config = dict(
    n_layer=10,
    d_model=128,
    norm='rmsnorm',
    qk_norm=False,
    lr=0.00749,
    beta2=0.95,
    decay_shape='linear',
)
Each number is 128 + 32 x the weight over its row's rms, rounded and kept within 0 to 255. Layers, rows and columns count from 0. Numbers have three digits each. The size before them is the row's rms in percent of the matrix's.

# up: layer 3 MLP up, 320x128, rms 0.23, rows 23-57, columns 0-127
# down: layer 3 MLP down (transposed), 320x128, rms 0.211, rows 23-57, columns 0-127
# gate: layer 3 MLP gate, 320x128, rms 0.242, rows 24-58, columns 0-127
up23 113:124072175183146093111123139139149142083080178148108084155031149150088124068073113118091153172117125149144085080150108173155120177126118136107100097119107104162202175127156120121121115177130144103151095143060107100112076174116067147118176082099171111134191101114126201125088159135126138167108151084146152137098130132169124092098121111104090097162123112126098142151146112094148166152157
down23 107:113153133148183156147151142115148152090127122127147145157100111127111108114106189169086115138127118173091121087165107076181057147132179133085077103106144150115116112132144186082095136123151127096085116110088168112062125198133145123090144148148127120146106134033166165066158057119088092108140173151117161106105079127061153112111083102081113132110167086112137072113122109065146110105117
gate24 109:179130139160172119145138082097120114177150097164086127154110110106131168115136130179164114145101151097091099161119116081126117091140166097060152113088094138110112110062185095129081162151131140163134118132179108098123083153116181159138174142096082136178141123029115076111129094160142123140172200090173151152087102105151118168099147136141141177123140142130096167093092085101184130076084
up24 106:153102102072153185120139113105126118137130088125092123148075120154125152126131178049216114146108125086082118158132100153147158149117177169089141163076138129155125146090115149159113078130171126105114114179184100110093134140123133120100212123148069132160147117131138104138148081095083129155138120161139164167072094095147146148158183095109168186077118163132115165131047092147093109108074
down24 100:155087174127105163118138173116080130114193133098112140080117079095158119110141145158127166188161081109096144113102142114114106094083111099063097104114122094124162091114161174155153109132094113099047146105107143182156168152147109110123146123133071162167153142144186086181132158148105089148103091131178099079185113088144135120101167129164132080087077136158162101113166129176149041153121
gate25 101:135189148122126132156128061127183141120141102140136123177188142069138106135157218142088124163178111147133144154149157112173149105134111148165144058124096116120114122109118141133088141124067173163189044133114159102156169142149189146079145129079120155161115100127132117129092134093093192115075102135143154156182120082043148164151162122148188130165125126074133148117154124139141112163122
up25 106:132152112096190107143103130086114158103120099132116110157123062126161147145141129120151100128192136096118131098132161143153130130154110175119101191097125120144136173095132135121170117151182076115107119139111170144203149180167145173095137135087127144102139084135181091111159188104179007088162122146105131134140159174136139149150148128083143113111160151164104123066097155147077040157171
down25 108:150083120188105164129143164159197054156200113136136070136140141175093122107142095135063107115127093116095130119127109166099134128126091098132153143181150120103176074135083091157179186139052101142119058169075107120115117140109155161154129113130088150163046136111131123141136098108137173072073092147098175168085117104130085162136106104105142117164152146124185118103147129102152118115130
gate26 109:121064132144121154104089169098142118075153102093152075113151175169075131183141113108089172080183116162083132118159177123119074118119165118138108146089091144121146086147128128152084111146162147150139115125176102125178118162131138184077176184074157117068118114106163124113158199141181134115095117179139118123121126144135159147096139144062104153156126073148173099174117158083093093142195
up26 103:125179174134129102197204123113118127152108111105116078188131149147177144092122146153159119142126155114179077141070111165129131208091141152121139121093113125168060225107127133139149125136105112128155156123141102151134122114164123104081106127203121118131134110143090172170095092107128089096153178114154115144144171125093200087100149132080189098115184159112127113048145106109159128118127
down26 110:093135137148162218133116082135127083110120125134171090151160144148142108125186111152066093136157157127139136153154135105196115130181153119177131152113115103119139139083102114174032100151163155192105149121115172138157146150106092144087126146137153114137128119132124121055214133121144187162120160144126148124103089135096115153115104086197095151089201107094145116201107134149137148188148
gate27 093:139134126159083183119118171118153119139068139137140094179137070108075161031108135119089143132143136158152076127158062130089129117105098164119113131139112102140072200133152158057116192180085130109153076138100148128091131139147131140138158128156150104119148143126088085065128140157145139148168178122141105114135143094104144103140171120092166063164162150131101163078174095115175102058109
up27 112:128126129064140113122138174126190079148080112081181076122152122104088068143156099124136091144120106158136145193136185124121161126137135107102089087137135148128138149107114113095119172148102176141122159092148107068089137153086191102113131196114117152105165150098112148138093065172115116133229152120159103174133095093124124101147110096184086095124076145160147145116131144200135061159129
down27 112:188122119085091159181091131094136082109157129168116155132164103134159197160132138182152137085103163119167170177108160113155161101154159103121180116164146149152145193134116166098132091114138134131069146164100111160136159140099126130167092102169137210096080084093147144130101135134071142114197217117120128132126151146084182147107107125110138100172139178114135099144100186175085103121100
gate28 086:113123067093151149093134154161117097161152101150074171180178115115123095085153138104149159148147102157069171128077164117164125144122107100150177131120135140080082139127097099198173094192121188117144150126206088117153085127096134106061164121107145092124128184105106093076159073115118154112139118074107076125186164085138150120116163145092100134111142073123124146133147156147149199145118
up28 090:140096075124067162136224143127145139127129103114114142085115081131112120154135140135148175180085156124184160133162085122167119136185144134147114106149191139163157169152128112148153124128145091164147099110156180098154162129154118114123213197144176138123132159166159072128151097126121102093046169137125169130123117151163124139096086133074156112184185110125119173096161139153200169124121
down28 091:171218123122120195116182119159094116113119113092125124125125168142114099138160167185139127129119145149087146148128127185124118225135173168117148124125189135126129157154119110160162072099140129159112113137142112090143107173172045172110093124094130133090151125125132165099133131115139143070165113177103123115071079176186143195150134168133137139111148102161064042157115120099126097129124
gate29 104:144027096141172116114112146095106125180124117092180164134150151126130119124130111097155147141151105156167128179126081146150124145146119071105136107118125085053174138138111127119099118131105083146052147077108142089141049131174154108048149171156094135211115159180118145092087137124112092154105129079084149076136105104123144120114170181095109122105148135158147087113140152074177156104139
up29 095:105085127158150086088083136118065069165134143188120171172151126161115063150137114103172132133154061146139087142125160089171085135120168127106103137137117108135156099094076182132098163145163106096082063129092153086141099144157132166121086112138133143135104172127122106106099117101182088170133106092146123110132105152129070051087104137090128078141179152167128058098160126091129167124066
down29 100:189147098105146102099172090117143119154096089117153179159136119101177142103119185128201134151177083098177116127110128115175118123143156136091129096184134084151160164184228081167142126139122111130177092134117117115141096112178141126100120163125154101114146152155106078117149133114114120030153156159151116160175096116161100172168181103200164103125141108143088095118075169140140110111126
gate30 096:107070164115133125196150146120119079080089124106152121159085066141154136137135122138153070106144152132170118082101066093136156134117113153113143118162124097087102131135127137148118157099069109119093157162084137141106184067156114108141146073063067136083120192128126099113095170114093138068098110111197123127150106179125130204118144125166160093143180157177074110089117123086102167093133
up30 103:172099104158046177109134160163095109076137105189132070136147123118113105155143134128112096060087108148096155185189154139126160079117135064126064131157125095140123085118141123112120171098157073082145122142116088094158159137131099148128173142152171068109116121178190154148145130113122126184179163089113175064137120157115108120175139137116169141130169132143059159117083115146182127118110
down30 105:058136108139123106147147131176114140082123125151166144120133138117131136091100170148158064098085133043175123103119131072117119216047122123110127102148143120085131148070129122174100121150115099103121137178104174134127153086107159089076119123089114124063173133143147121086205095109095124113161140153156154188111102132095158122137154125085126125164148130116083113179056160122138178125191
gate31 113:067185208164114144170151112158182152155099160109133158143109116181179146122166121092142144130068118154119134161153111136141132141081113158092107066118106187132120095143094132117147146099116137082167141102094162094075099074087091137158122119187191159132186102128150146068118105145164067110143130127145149145086123126153147088051140105135118124142054120149054095115124085107117123119168
up31 108:150068141150099187052112144148097155098178085119115155066120158091108147142121125151110153147163149219097113133135090152140142164141153168080159178140080104146143062144150115160092094142087077157103139184141142113108142072170167069109140152116137144106076164133137136154141148197136162117052075097136144132183122131082124158133128108186095108145124095103161117173109134109112168121112
down31 112:090038127122134101110097125085116140106176085106138115099121075086094083136123125135097164102182169080183111108168124088145152078146127119166090141080131111116151154113089123175125111101160130112075135139137103215171120136151113145088141148075128110154122187074087175179135176144115145187117131101124089106179071133058111159160122163163089157122174089083149148108110122136098116124104
gate32 111:136139153127087147117106176108111132178126119128094054155088089142181107124137166127114096167137134139118145172086111107143082128107150145096144152134105145140069105163123107138083154143181078165103094155099164087136125092143112129160090150094084123108159096152107140117138136091128088149111059141128103171202163110189155102098124077133107132041086095120049126094098108087121145049192
up32 124:159102080122104139156127142020077133117106142182119195077089149141050114109034107160154153144119111097113148165148117174161093096092145130092070104130140112192135112115104127112118128161108154142093133128097155143147152117104144164150184122183138152111176126172163117105144057129124140101103116169168089085100132125138157099120093110110104159127097175134182132180142185088119090138132
down32 114:145109076065098164141114153082132130164112147106114169086201132137179203133129174104129109153120149142084107104154112084182095188135140105122108140126127147100162118163146112075153108093103171170081054162155136134122125141113148153149113121082124098113102139103137114112142187078120152121189124130129176119201072069125169110138156144145145119115137150125077104150085181110133078076204
gate33 101:161157199147146138093112078067109130146101169125134093126145170023174098190076174178096120068128172098153154174158172113170066170126131140098106130129145152097102106118129121169117126135135125107150082077132142089138112068092134127131112214171092138127092099084113120091118132167087145056126130127123120154126091109119163091093172121161160152109126124121110122089103134083145115121091
up33 103:174154158125077108048149147134163151116102155211118133111148174090159132166114163124151115122144099129139145083097125151102113073032145121161160142108121184150144144076121178151116104180189171095137102081167140086131152056096138127106091142128055080103122054116109163097077100104115104095114159153121156140142139129171168149143148126102120139109124102178122156092145155112095172134110
down33 101:135185169203100163148160088155145177105110129148108132117132107073168100172093117097096156125079143061139154160143168130131153194130159111118136073154136099073142115157169128146128138130119147127071045090099151076123113161149129173098125205208071160142127101120129095144145097157164175054144120130094120121157147138159136173095147119099123097153082134105141140107154133100115072145160
gate34 106:148103102131159148136163148101137120060179104076102079133068108125182147106109116176100142135144132098081078122084120089125161120146058104149075186102130149130148126110116104112165087125159167083139130152110140126161091149168169177170130123168104118144124150135200116145144135088210156115137140190145089181133178146128159146117157118106124118188125175074128083140063125070093090096124
up34 107:120122125132131097044139125094128157143165140126085132120104114141162153100113179168165119152167102126109147116091114117094081052199100094156061099106171099163143083148094131030118117106149173047119118124137151126092140084171168156095120068123084144158160152146140145047155108125142167144170137153160170093113136135155140113131109178096109169157150108082103125113085152147162164154120
down34 104:127134057118133146172167113159133132143128082133060124155140076083138170111092128182149107107125095111130138148112168136116107088158112152141094152121147209144094162192101175153097134156149114100140123180137147223127077105143176167170104076128081096167128139149173131120166114127248136154143138123084116119125130118173102112136099109122117097186125158124115149172074139093138086155111
gate35 099:130201164111179126162151075135035175131099155149130113147093147073185086134120137095159124127152102144123109111130112065109088130112133110138148189113101140145136141132109104168100191115101121162146121139121186129096092091137134093154134132135154158189128131104122066050130177144121102147105198125100120142111173126140049128101159105188170137138182091121118144099088093112195158110155
up35 096:093067120152113056069095172101161152163130119124124170114128129072079168145157145192127150123121114069144128099127181139154144131139177157149127086129140125139129071103141085102159128152176114124044164131181069165116197147162101121105095169141138119115172082134157165142118115085113138148115119094100180099166083132107194144115146143079096100139123139117190152095135100144087155180085
down35 095:110158103147136108137153092175087182099126146130063124111094137132213127135090140092115087145098130087106156155077046117105094072088115077134136186161133119101140097125131142149087090106150144132161163108144157103162115109106168157142166076127106098104158162123139126114168094156141124099138196185179149146168177149142112149107166163092218129110124140135127089141049148144153124155188
gate36 100:150124071113113106099162142128144086112119111133122185191190173153177155093140136125114138177115144104085156176156088149108070149127138078142122132168127166148077096127135177150116136115147123103131130084090129097123151126129139131152105093122060041142129097125145016108036131113170142086126108118130125130154140159124067096097161137140107126074123158177087099115129066120100170083125
up36 094:108075162170156076092095066150098169194157190120162184108181204105084120149167122137160122151131105091149113159125148132106055103108094119162065120119129109127144168157096115128124144102109139149071105082140118131121103116115189111120170090176121125133100122097134108122080121185096189106123110138128100104191129105137151130071096111137062170134176094150158080095082093159133132120143
down36 104:080116114148166176145135157086129133149141118189136167121128149140101136072113147091118106097125123141102065097139120127169146145113131140090158088120100078111169117095156106140180157091143073174170105107173071115113120187104169145150115178135115208141173103084107131101174143135136097098145199201137139141178141087156070100106109053122116148124205163107166162164134159126169138119136
gate37 087:128132078114085149109160125160116122135060123123112130154160103102098109064149117105093172103123098153138108141162135089125142126156149144141147114127146183092079181130134138113121054134179125135135134108094118160155124149057106094138108159148215090129108131166163089141137158145150151115167114105108184219086210148123139090070139158125115123109186174111156171122129169074075112172074
up37 082:149145133123125113142166136137085095109117137171166156124129134110196114129106130158123110114127205108103111085117140124187189090142164130154129162138162115158126164103165060117150101101141119124143144136141168120154142093027157114113134141163098087107032184141107110165169128069094123156137167085151098079125186154141109178149155165084125170119105136100094123050104125081147092143189
down37 094:144061117181085128122128209111089200136151103148113171118124132147095129185134047100136210157054052134140118156120140116132090113079098132092119145139076107045115109116137104131136132078117136123125133154165152150116142124141067147139122115106110123168128135095122086116155154130099109140096108132123127085153106088126100128147143175154151169124029163142171126092105108107097153079176
gate38 087:134157140137160123157109123169102116136181169183190102139159067153134146120137153091148140124115186139105093182158109163134135088126142131163123183139064125113085078079162136147104136167158112080103155151123117052145093130114085133122073111083097168155140123163151070094103086112163212105179172153132173190150090122129117149097160146130153152128146120209086116133140132183141140164146
up38 083:145092088099118097104142110092170148109076109099063132091139213090104067133117161117192102127132137156144188071128130124200127134103208115143114107150121166126144208078119153099135162180132109134134094130096096141150063148167118081106150123120161139115118109110145147167134179144141072155092154087141075088151086136124137093125060157078103119105133145077158130161135104132123123175100
down38 093:104102170120132138131099187094126116142148152073122194142201151128074096121178108198142106135100150184235094091123125035130155130136155172145124118163185143132104158110069110072140115160102134140086136112139090160100140083174159127156120149192120165106093135107133171133066116139136135155118098152111140096115127158124170131126134092150109092135118130170093114143103112143074145063144
gate39 082:106186150090134138139154143102139106153125128128126105176099061177123158120146111082147111137067150147115066107193151127120121154160154099109165093128076111151151179138190166152135083129144151203160109065145108108146176129071101151112083112148173127113111145090111121120205101075097152132123217106162097075090145132108143031141116143128100180155123125163099138141149132105128114108138
up39 077:133146136137100161105096122138123144119153159154112130133147099117102122106095159145116142118014109150158114110165109165141090056131134125178129169132149140130078166122182159138145118137127089170188155104098109116051171134122096157143117116190122144128155182103105120038114093172055137134135063166129109114142121149107111104074165116119133146073182184087125109100155169175153098157077
down39 079:108123181099124165129143096098109131120123079172135149126137160113187107058071183130171123117086122082148162117118094100166176088109079135169124114141134104138162117071123130069111105148112154148120120106148159142134135133035151096148121128104153171158145246056140113075118123143077164106139064085157091088096163134121078127163111097081116131112136159119117122155102132133111177142104
gate40 098:107151117143148122128136132132135130183099144135093173086168120126181143092139175181046150191163143129159132076104103065151077100105149131159180214031112165101086132068144112114096123099161171042185136139143140157151161159117146143135102123141112147136128151107130076126135107100142121118112111143134092148146128092147145143080093083132140075127166159183113113115181140108109171152151
up40 093:087103150110201106130058104113148106121151176132168132118149092142152084122113093137065145167142171097145163134143154132100080077160102123173111163133133148133157133132152139115104139100130156137123104157149156099134186117105158148113115132105096135185159139132183158150203172141122102093120121186085181167121107101140133163133067152179119172139068150162152176045223111087159134152125
down40 101:121114161119145133130109129168169158148134150125089131159132105111103131105126073177127122189080143117094137127166195088085106159105148146101179107143078142125118123125140161142116107166106098137095141134094105154127237181142157181144178085121151072112116124183152226147113161078176151165127166074066119086125068128145092162130140167148087115093152123161122187119112088143148125144133
gate41 068:072123151196148152100182141198084118138070126084131131135116131166138148140109135138123131086104166143119084084134139174156067099171106124151117150165106045144108151102121112129098157137143054156112146139096158123130138093153080139147095081145083138084113125136117143183148194137146128097079087090120121136136091137121193150110057105124144102145157111094091139105059159166163098062080
up41 073:110095186119128139100085131164105116142163129183148156192144134182129151076142126113165136053140109131173099112153104150153119120137133165149116112110136131087076122105177124093086191174154106065081103086102107103168162128138124172148095131129097154163117144137137045130118115138116095082132199157150142124171118075175112051199096107086160077156153093116138109124164144165178149133127
down41 087:144160176086127113150142101121123100130167169148119208164096087138147120116110149152116089160113212099215122141133113126079120168129088111151099184131107161126113109130105079181103064123174146133160164124097172130190131164121122172112161119103098112156120149154086091093089124110110130115143144139079108116159111089137098052116129104109203080142114167135206092183148133173139118098143
gate42 090:133125097085137164100135160098107150116131131153152129167199137096136132101131086067069128114123154154171105141043130195117143098168136092117165216103100176117147155115138103077131112122118154150094112072111151180145067176097115108119210159126105152138163161113124170152138116119132167133134149208156092116107157148095148085107147175072156192093137096097151145143114154162095102129126
up42 088:141155101118144132164167139140108133142131168094140171160139150033119101074176132127118095123153146161160112129097109116114122145142152084098122187118098204069148070108147155082078127070106139172125138136112129123161061120141098141138170166109115102099152143089115126148202116119142118115126182131127081114153154122085177045131103171090116165103158100076148086136078175153089078177119
down42 103:158168107145137112192130140192083155118150107152128156155156181115142148107086128081105192119112112102121131135090130177151106111171102086120106164095117142107123171126154179124083121081169091122152112090132131166170135137100139159139077168135096160082111132177067103146154115123130151222114188119158158135102115121131123115139130146181154130132036137058136194167119142159128168057093
gate43 091:113110130141076185162109162135109063140107126145163148152139102201101167086141170114103131125134125092146139064125097085138133095050133150077121120143085141183102124110176136125128130152124131061159150088130113115140116139095063178104117128125050109141144133179124191141150185126134114095122133115097071104129097111100164066141103117111196147109144176097127073188197139086139100106136
up43 087:121096201062104090129117138135174146098160141097140167161158088088139159107098130146130127120114161139129137147137107084122132132156123130172131109145162130110092180069153096180176133170171090111055146110108150136080127142178146115126093135124122145092127193209117135072120098084096131166113140134104080103129136116148084164157134111116092112071134127172188143042100099180067118086079
down43 093:125146092118129133178129129080116174115128075171147169164155135123127094160054167152079126091153136176081124119110107107102126160194103080158102124092155150096135171174146151065155038103131080119102146133111120119088085159132116112082108169188115151168104103171127155109159149173103140137116110111134147140170090074160184168157143077083111106119115089134112162106130188138132192143079
gate44 094:078091158120129148119111148159134092155147107100106138104148162131149113171153156159119151106194126150122098065114173106187149171064128153123118139078140151097122126103155168051058084089113163133150144197156085159156162155135074070118128112120093134064133117105127153172141117068156112107180099093092091145113060103094140136175089160051119160115149075144126095135147147156130148123145
up44 081:125127155116149130208144076132116179133089212179173107192105083085134144181065101136165136153115122078147148154131079098110099098176101114164163146135150124131119123145143129147157127119174092156133151109057142129111115162127142148152189137117163168157087160118157145120119110152116070148133173161098146045119136147134103179131122177152157136131116149103157094116092134122244112116144
down44 096:101078105154089116166126125116143075105103134108070192102155199110111133127133149150177177081111158137172109106131176135136124110076125156113156158142108111116108071128119088132136102156170144094119106123096108185167152074142035053094118107107129149070126114161133118200153189116152132124150096117137120145133041111129153103131100093136155155117065102122165083140123096152191164108141
gate45 123:129129143068087119116115163086127119130102129127186144108131196123045120077155131069139117145140179147125184091143132153166129077160096061100169124090115125107133098167132115065081109097166198096119134165196136150177099165154095126136122122114157105094114142125048113105112147159118133106144114188146113131140148088067110127138118177117117157098112194148142108077075124132112086149183
up45 121:162119164080148126127094113092152147169124119094192078163175113140077157153120116097112062079207086085132181105158137109102126068096121130103166065108149132124089115072126087163106136079107115122215151103141133094165104142171138120123134106112140052174188167137135168155162086151109144184127145103145127099129102157117108158120162084103146143137143113112156128051125117141185129118120
down45 113:193124119086170148067139098129069060133188094151143112168151111148129090131181130149131199102093132181148154100167074096138133086167160156143129091124157034160104084114102088143119118117130153077078111133156051128154132120125118139074142116172170109165125134119109148138099155073108161100129142152141135117141029077141129128132133129141101114144121131151187140116166175085152119115123
gate46 108:077104178146100116104106050138105147123099128103116174161082165128139124128137107151165171179143134091115110129098075122098144171112087096164126087113125081157178167096138118137106139134129199148114138153117170134168147102137146148200151110103141134176095112181085162089176153129195089066159087127143082124157086129123149096113127113170112074149157099142062088099153120093159208093102
up46 107:108130170184153104121155114107170194150138135076110120139094109156161154062146098094136101135146118086113141122091182090113142155087082133190098097068185071067102116120120142103153112114159112176123126068078126083148084130161142142121152087168149179124097148124094114162115041125136110109167139106130148149077167081152074161111170163179113175179150106153152134147114127113114127183130
down46 107:158172177129083128070044124100138124141110026113164122090144088178088118134145108098118143157136118099121124133057105131090125115131144149142139120097156090114165155150137125170124110112050118078110107137130064076098168111097128137144115136095216124150122110157164096209058140098166129155129152148124137101109107117142131153138115110162082154181162166148103097081163121123166160158095
gate47 079:191193055130129146117145138143059094154176113101102117164120162096170080109121146132032137147150138115120165182069118119171112123124106163158125160121074124140161117158116145095134074134125163138111115088145109158123137052103111150149091152111101128144127116197209075106136164131139135127163092092083151138114107149126128098061167150139134132152149128099163050132121067172099135106114
up47 077:110222066110128138159152115122102152136140084109116110168068124119106135110134136149095076144138143145162127124157133130134146142167107138214054167123131176184152166125131172107104133122070125102133071102148146183116093141116097175108104105143107128109156173127169080096149088100107132048157143189105191130095155155092148103102150113139088114137190140153133057087119062123104149130124
down47 088:197159117101123087105189137145135166154099146160113076129082135058129120198074135151141095107179136146121084098116137121172125106101105166122144106086111112168105155203137128147126122098119124118079081130146136170137135116117155153129107136072118088177147125157160152132051171095142180161118140155184089110148094144096053213165193112157126135143138092132158105126123119129186085134120
gate48 090:129174125098143111143065140160114066156091067152096105121137109147178160128108112137172137130159167096181099176124166139084142076132147138109123086107176137098144116142070133151173142109174086134107096113147146091170107128135139165104163146096142098191166156190153131159031143169102138123073140121117148120143078112092125122158121148171149178182068137078144120126165118096093099127049
up48 095:200101138088116178134166141122179154127045118126157103083101127154105096087093149138164120119120136113130132115168060132157152043135142133166151132121077149097138155168109140133120168098097101115155143160085116109026137149131088122130168152125120048127142125121136109108163182081138132151095109156145143161131066130184166081089168084129151132088115135181105100156140093157175116067125
down48 087:108163142194103139137128111108087119196206109124084145117099127105159141126137187112087110144142141084149098112095144141089151069119134094154138082119118119093144141096137173114091084153140114137136141097137100128196200109174153186114151135106115159111128132053122092174130140120191105134133154028118136093146129164095121174148059119122183154177112140102159052099136143165126159134125
gate49 093:132196138148094107132112137143136144128099117133125115163185138129152148148118104154152117158189116154096158141159120117066098112090118148140046160097103104114204122138119089125114153118117136123170114056122095144081032102066152120086135147126091100157100112129122159127168118134175125160159170129154130125045184200113122129124132149110137143120088191101047079139124173155106159094169
up49 094:102116111122118177100064136098137134078172136108089104121172125151098135099131146123105171085148183102080121101063191099140152126152122175117128150178113116158121142074116145166101164142072203118135146142195147112175143150132163120126128155092130100127142129185166116068082131162103157086084145166182148201130144081103158128166143099098159146128103156108130120200173103096074118155077
down49 092:066138155080134131113129149110140069120101076095106124173178108128174134142097117141155177083181154140160169165181180129170103079093122130107124129139105099119129120163134089140152127171094116119132132182142091124132180129104087082126115144094172136125134158078191097114115152156105093105139103147113142081116142121108149067057173134102126133130082183129058095077149199068119190087128
gate50 109:132125063140128136135173140082097084112155130132121107186057156125146145120116200132088147177133202121071054157068073063117169169152153124143180173085139108131170148125108145114149161149114115086142098153231137111160120131111129143090095096124107109130134123117113131176170167124176155119108121134132175181114164089136169095118115142100123126129160152146079083135145135083159134079102
up50 106:142110084166118174132161119098162070097097189033104155166111197161147041136118177098095198147082148139100129124109058113078125131133147138165147107108129122118165113138107145157162126148066090127155163154178129138130124105112110116175140140122030138111125072071085138173146159143137096147104156101179167167123143108154119127109169143158112094125142112122095130123080104144124158104123
down50 108:134173137051171091153166114161110168183150102067099122126121124133098099108158120136097119150139109148118068086019137099177153148183178154117115059115124162171156095156182175134129110114099106192094159169101147162089104126121117096104124093176142129117160104141111118081159163124081123183099114143182111132104121146174169145161125149128078141091096117095147140124147127087088085097138
gate51 112:216170143128132114181108120094064151138163113139186099140149062134130191106120104129104138117137126112112127139164098182112118128097184190163177110132126121117084151091156131132095073125136083119111119121105118154145143137119128106109114104167158095134121158094128168054112127104127162202100164128142132142125116149074108173111100142162120134087132196104070163105107152118201127069224
up51 109:064116122162078125059117146174107088128139130133121143125150164136071079121090133154072130152085108137163166127109119065199189137094046117135104124095133149122176105133142176089129148123152138064125163067136096099038095142089107121158122139143118150089064129141151145097151119130102062104150128158126148126085174170141115126145159109098112115085130086129189120066150116132143130135077
down51 112:157068119115148152132085165102133103080115109208125112171127159094092144115150131129107216129141116157176113098152136128133136163125141147097096169149141092154154108134161086173121162174133060146087155128091165118064158087113107109137051091138106114137112094153097110129081134113129116189056141134155088066116162117109117140105116132144091178127151179087111092154161175105201183139156
gate52 092:088111142149131061061159134146190146103159076119111157166137161144150125098120121073124142091154038162107132083069131089093139130068133107131143087162074147128149145072134119122076051115129130120112129142118161165159072119132092098098131157161143105134095169142094134131122163074103135155110181095138112082172160139162163104141123141180197125103177134111119134177149152133069140156183
up52 097:178156151120186158117118138125137108107118134085144061129146155092118183191168127142082106134159190099137130128107088188130119152198109167131132153128180134111116191177118148150123126090118124105174125046062053093140113149116139190147099138148115147099153106122145118091145131105139128090130082169136130174077123149066105171131209104156068095126085117126162121135134101157106151168110
down52 098:100133126102110129089126146108145093139105138129118159139108206128155176177121128119157150104087143076109097084081124128143161043087105118069138062124127140073159136068155064179121097105154124148140111066184105171145154147157125138160112234096162135126107094102181093092156160090138118141141126128099077095114131176108143081101161078158153103171105153125112117153121133137083105147094
gate53 090:129148122098088131144081129118147056107127140149161151089096101061152172138097185176132123157099159129154171178086188098160135168141101129169170160150102092149148135189068126110099129120089104121170155090165175123137126144102214141164071123099078123147164117115095122134107098120130136116052180088128147120136078057116104147107084105106173067114140139140177115103133131130127096081110
up53 095:126106051063153099133115066097120085106137105149112110125078130072136160126131116099127115141124166131112155112064188151105138155128154131108132130148146073080100090182097124109103093135099131154099093152168175156091141148060173083124145116144074094181135171157135121079114068078109102136099134104131173139094178125078097113097195123129152108155154106163187109068064147123155141099118
down53 090:137131102157145107123106163103151090117099137147152167091172157122151159182111155053123216092063109152181151100168162100126157156153110060133139151160172121145101149161091124149111140111147127136052135103108103115150117106144113130179100114047094127063128074137161112187160155150118137103114114182115135155122158059179182135119174115120099125191153135112126151137073136163160139130082
gate54 112:128108157121092174154115131121104187130137163157125127176128110128202111152138069136132101077165096128122170075164118093130182128115084091145132163135125136126112138081200173109118146129067080076125131177140185117128103087149100121090109083130098137118145091082175148103068216096049095117145137139089120101144130157158137125151089131132189124113161139140046095129092128144139150093172
up54 104:098110157120127123096129099113171087199127102117167183070084147111186140086089220083138157155121123133118091114140113166155121098124179096122148088215130056135175149156138132209154150186152125107151142081107135138145152139119136158135134168172122118119119179141091107147134095141162147161118091140143148158144062091150109189090125107148127179132104105118108154067174095120149117084132
down54 104:137098183122138083085106050111118101131119148103120165172182083077143119155113167096106144148134158148081140164130144128171117145155176115209107158146084097130163215128129144149180082148107091117186097107158123078107144150125115121097161142139100161124102173137086120113089071144123142183135158096148134154148145091113128156196092107175125145078140170170171127141126100050104122083113
gate55 097:128116109138130105118149185156065117106163202128084148109101134165149128128185131092175140095155100154138201140131146180128095154160136105119094138189089132162123109137171101163089171167130125178120135120165107120151134067142095132146097156136207156121144143112129146095137182120167119132142156180062151125074145134133155091059080161112098153186126158093064119120098135181087181166111
up55 095:109099172132135124149146111099073131123149123104174131096121140107123117136092129188118115089078129078098115140102086199165102128113124167151122136125156105123140099144107102096120075172162163046105102092096108156133144132115093099108143154131076144089152134133013127097174120182173136099053141119155076102191183127104152122140142097159128122077162067186141136120134148101157077154164
down55 103:155157144138106131112129106137156167123136204177107105152065141073123169130058153085131163165223068193145143155103144125107123168131176117143148141167128128155102090132072122095118140100124050157181114111103145123167086104119104115138098105139099131146134153081093114163126219125136154072130081131189194127148135132125128109156127094128153152112088118096065085111121130178136137114136
gate56 085:085067181105177145164086146113140129147145106120127119116063111163155153130135073115101098102138152167143137179071165177133100149109196129138116091207143147109111164137088119106172121128132097106091115097077178131183155133146180154162147147139099147104142067085123100151103121151164128127144060134099130104098119167171082143131054171093117087185135109138124100138072124073140164143073
up56 088:121098189136114212184128157155174173123099096147118131125163107052096164154097091150126156096131121075082135125225091130142088168154128130112140106131162128141102089151083109111121078134086167122125107076136106134132115115074117169158157099118149131174097179102103130113161123118147107111148110073121186132078155116127116175134156111164122117125065200145097174056092143140156168116152
down56 085:095109097105091124109107136093094149102130163104099122177112149116188094079146055152103115174123142135124131088048152163172175087087174113107121098109084138103126154096154166166096108154154127177130097162130141141173112183141150121126092091121144178105125069157162118126130140157099176135138178145090163104161184161144103088123119170104147082156132035121064121186086112122083100112122
gate57 104:166162160126121135123089079091133125107213095114182131168185134151161107144164168103151097078103098076116202120108071111141100173112133113125173173171151094175132120138115147126087081174094134113109181090125132097120112122161180096103162130101127092113105132106125123109090171132174097079107073158160088169154138196158150109110173133105149197136129139197128118151112162184134100129121
up57 106:107164139101054164158094099072127126104153151135134072116201150155150137128163159181070104094161152117124141139104140107130101182084112154147118130142145137137096085131105158178069099150080110134085119177132156158112111120153150052061175114124084154105111080115112148106170111183113086129083094088105127120169109067117090090167114149114161159143133077113149073120163179110100112142075
down57 107:158105125123140140149082104131161126098171134082146099107215171167128138152135141149136125083116095091171194084158095141114121188153155128193166120172169114169133123140067133084117135130143080100068145134104093124150111152158161130120122130076208140086071061117127143113113136164149108127151176184102091121131166180136154098107147158128128122136086142187185105150153136152149047101149
gate58 109:171112132101121144143175172123111109149072189148145150105117148090118153122099119115087118127094104130151109106086139138125135052151088144111088126105149103140131110073101150046094165126067153117131141124139106117111135149068141112162174122185192156155193077148159097061105087133063129147106108133131103096058147138109156090103074176116139168174179160129143134050164164122112100111118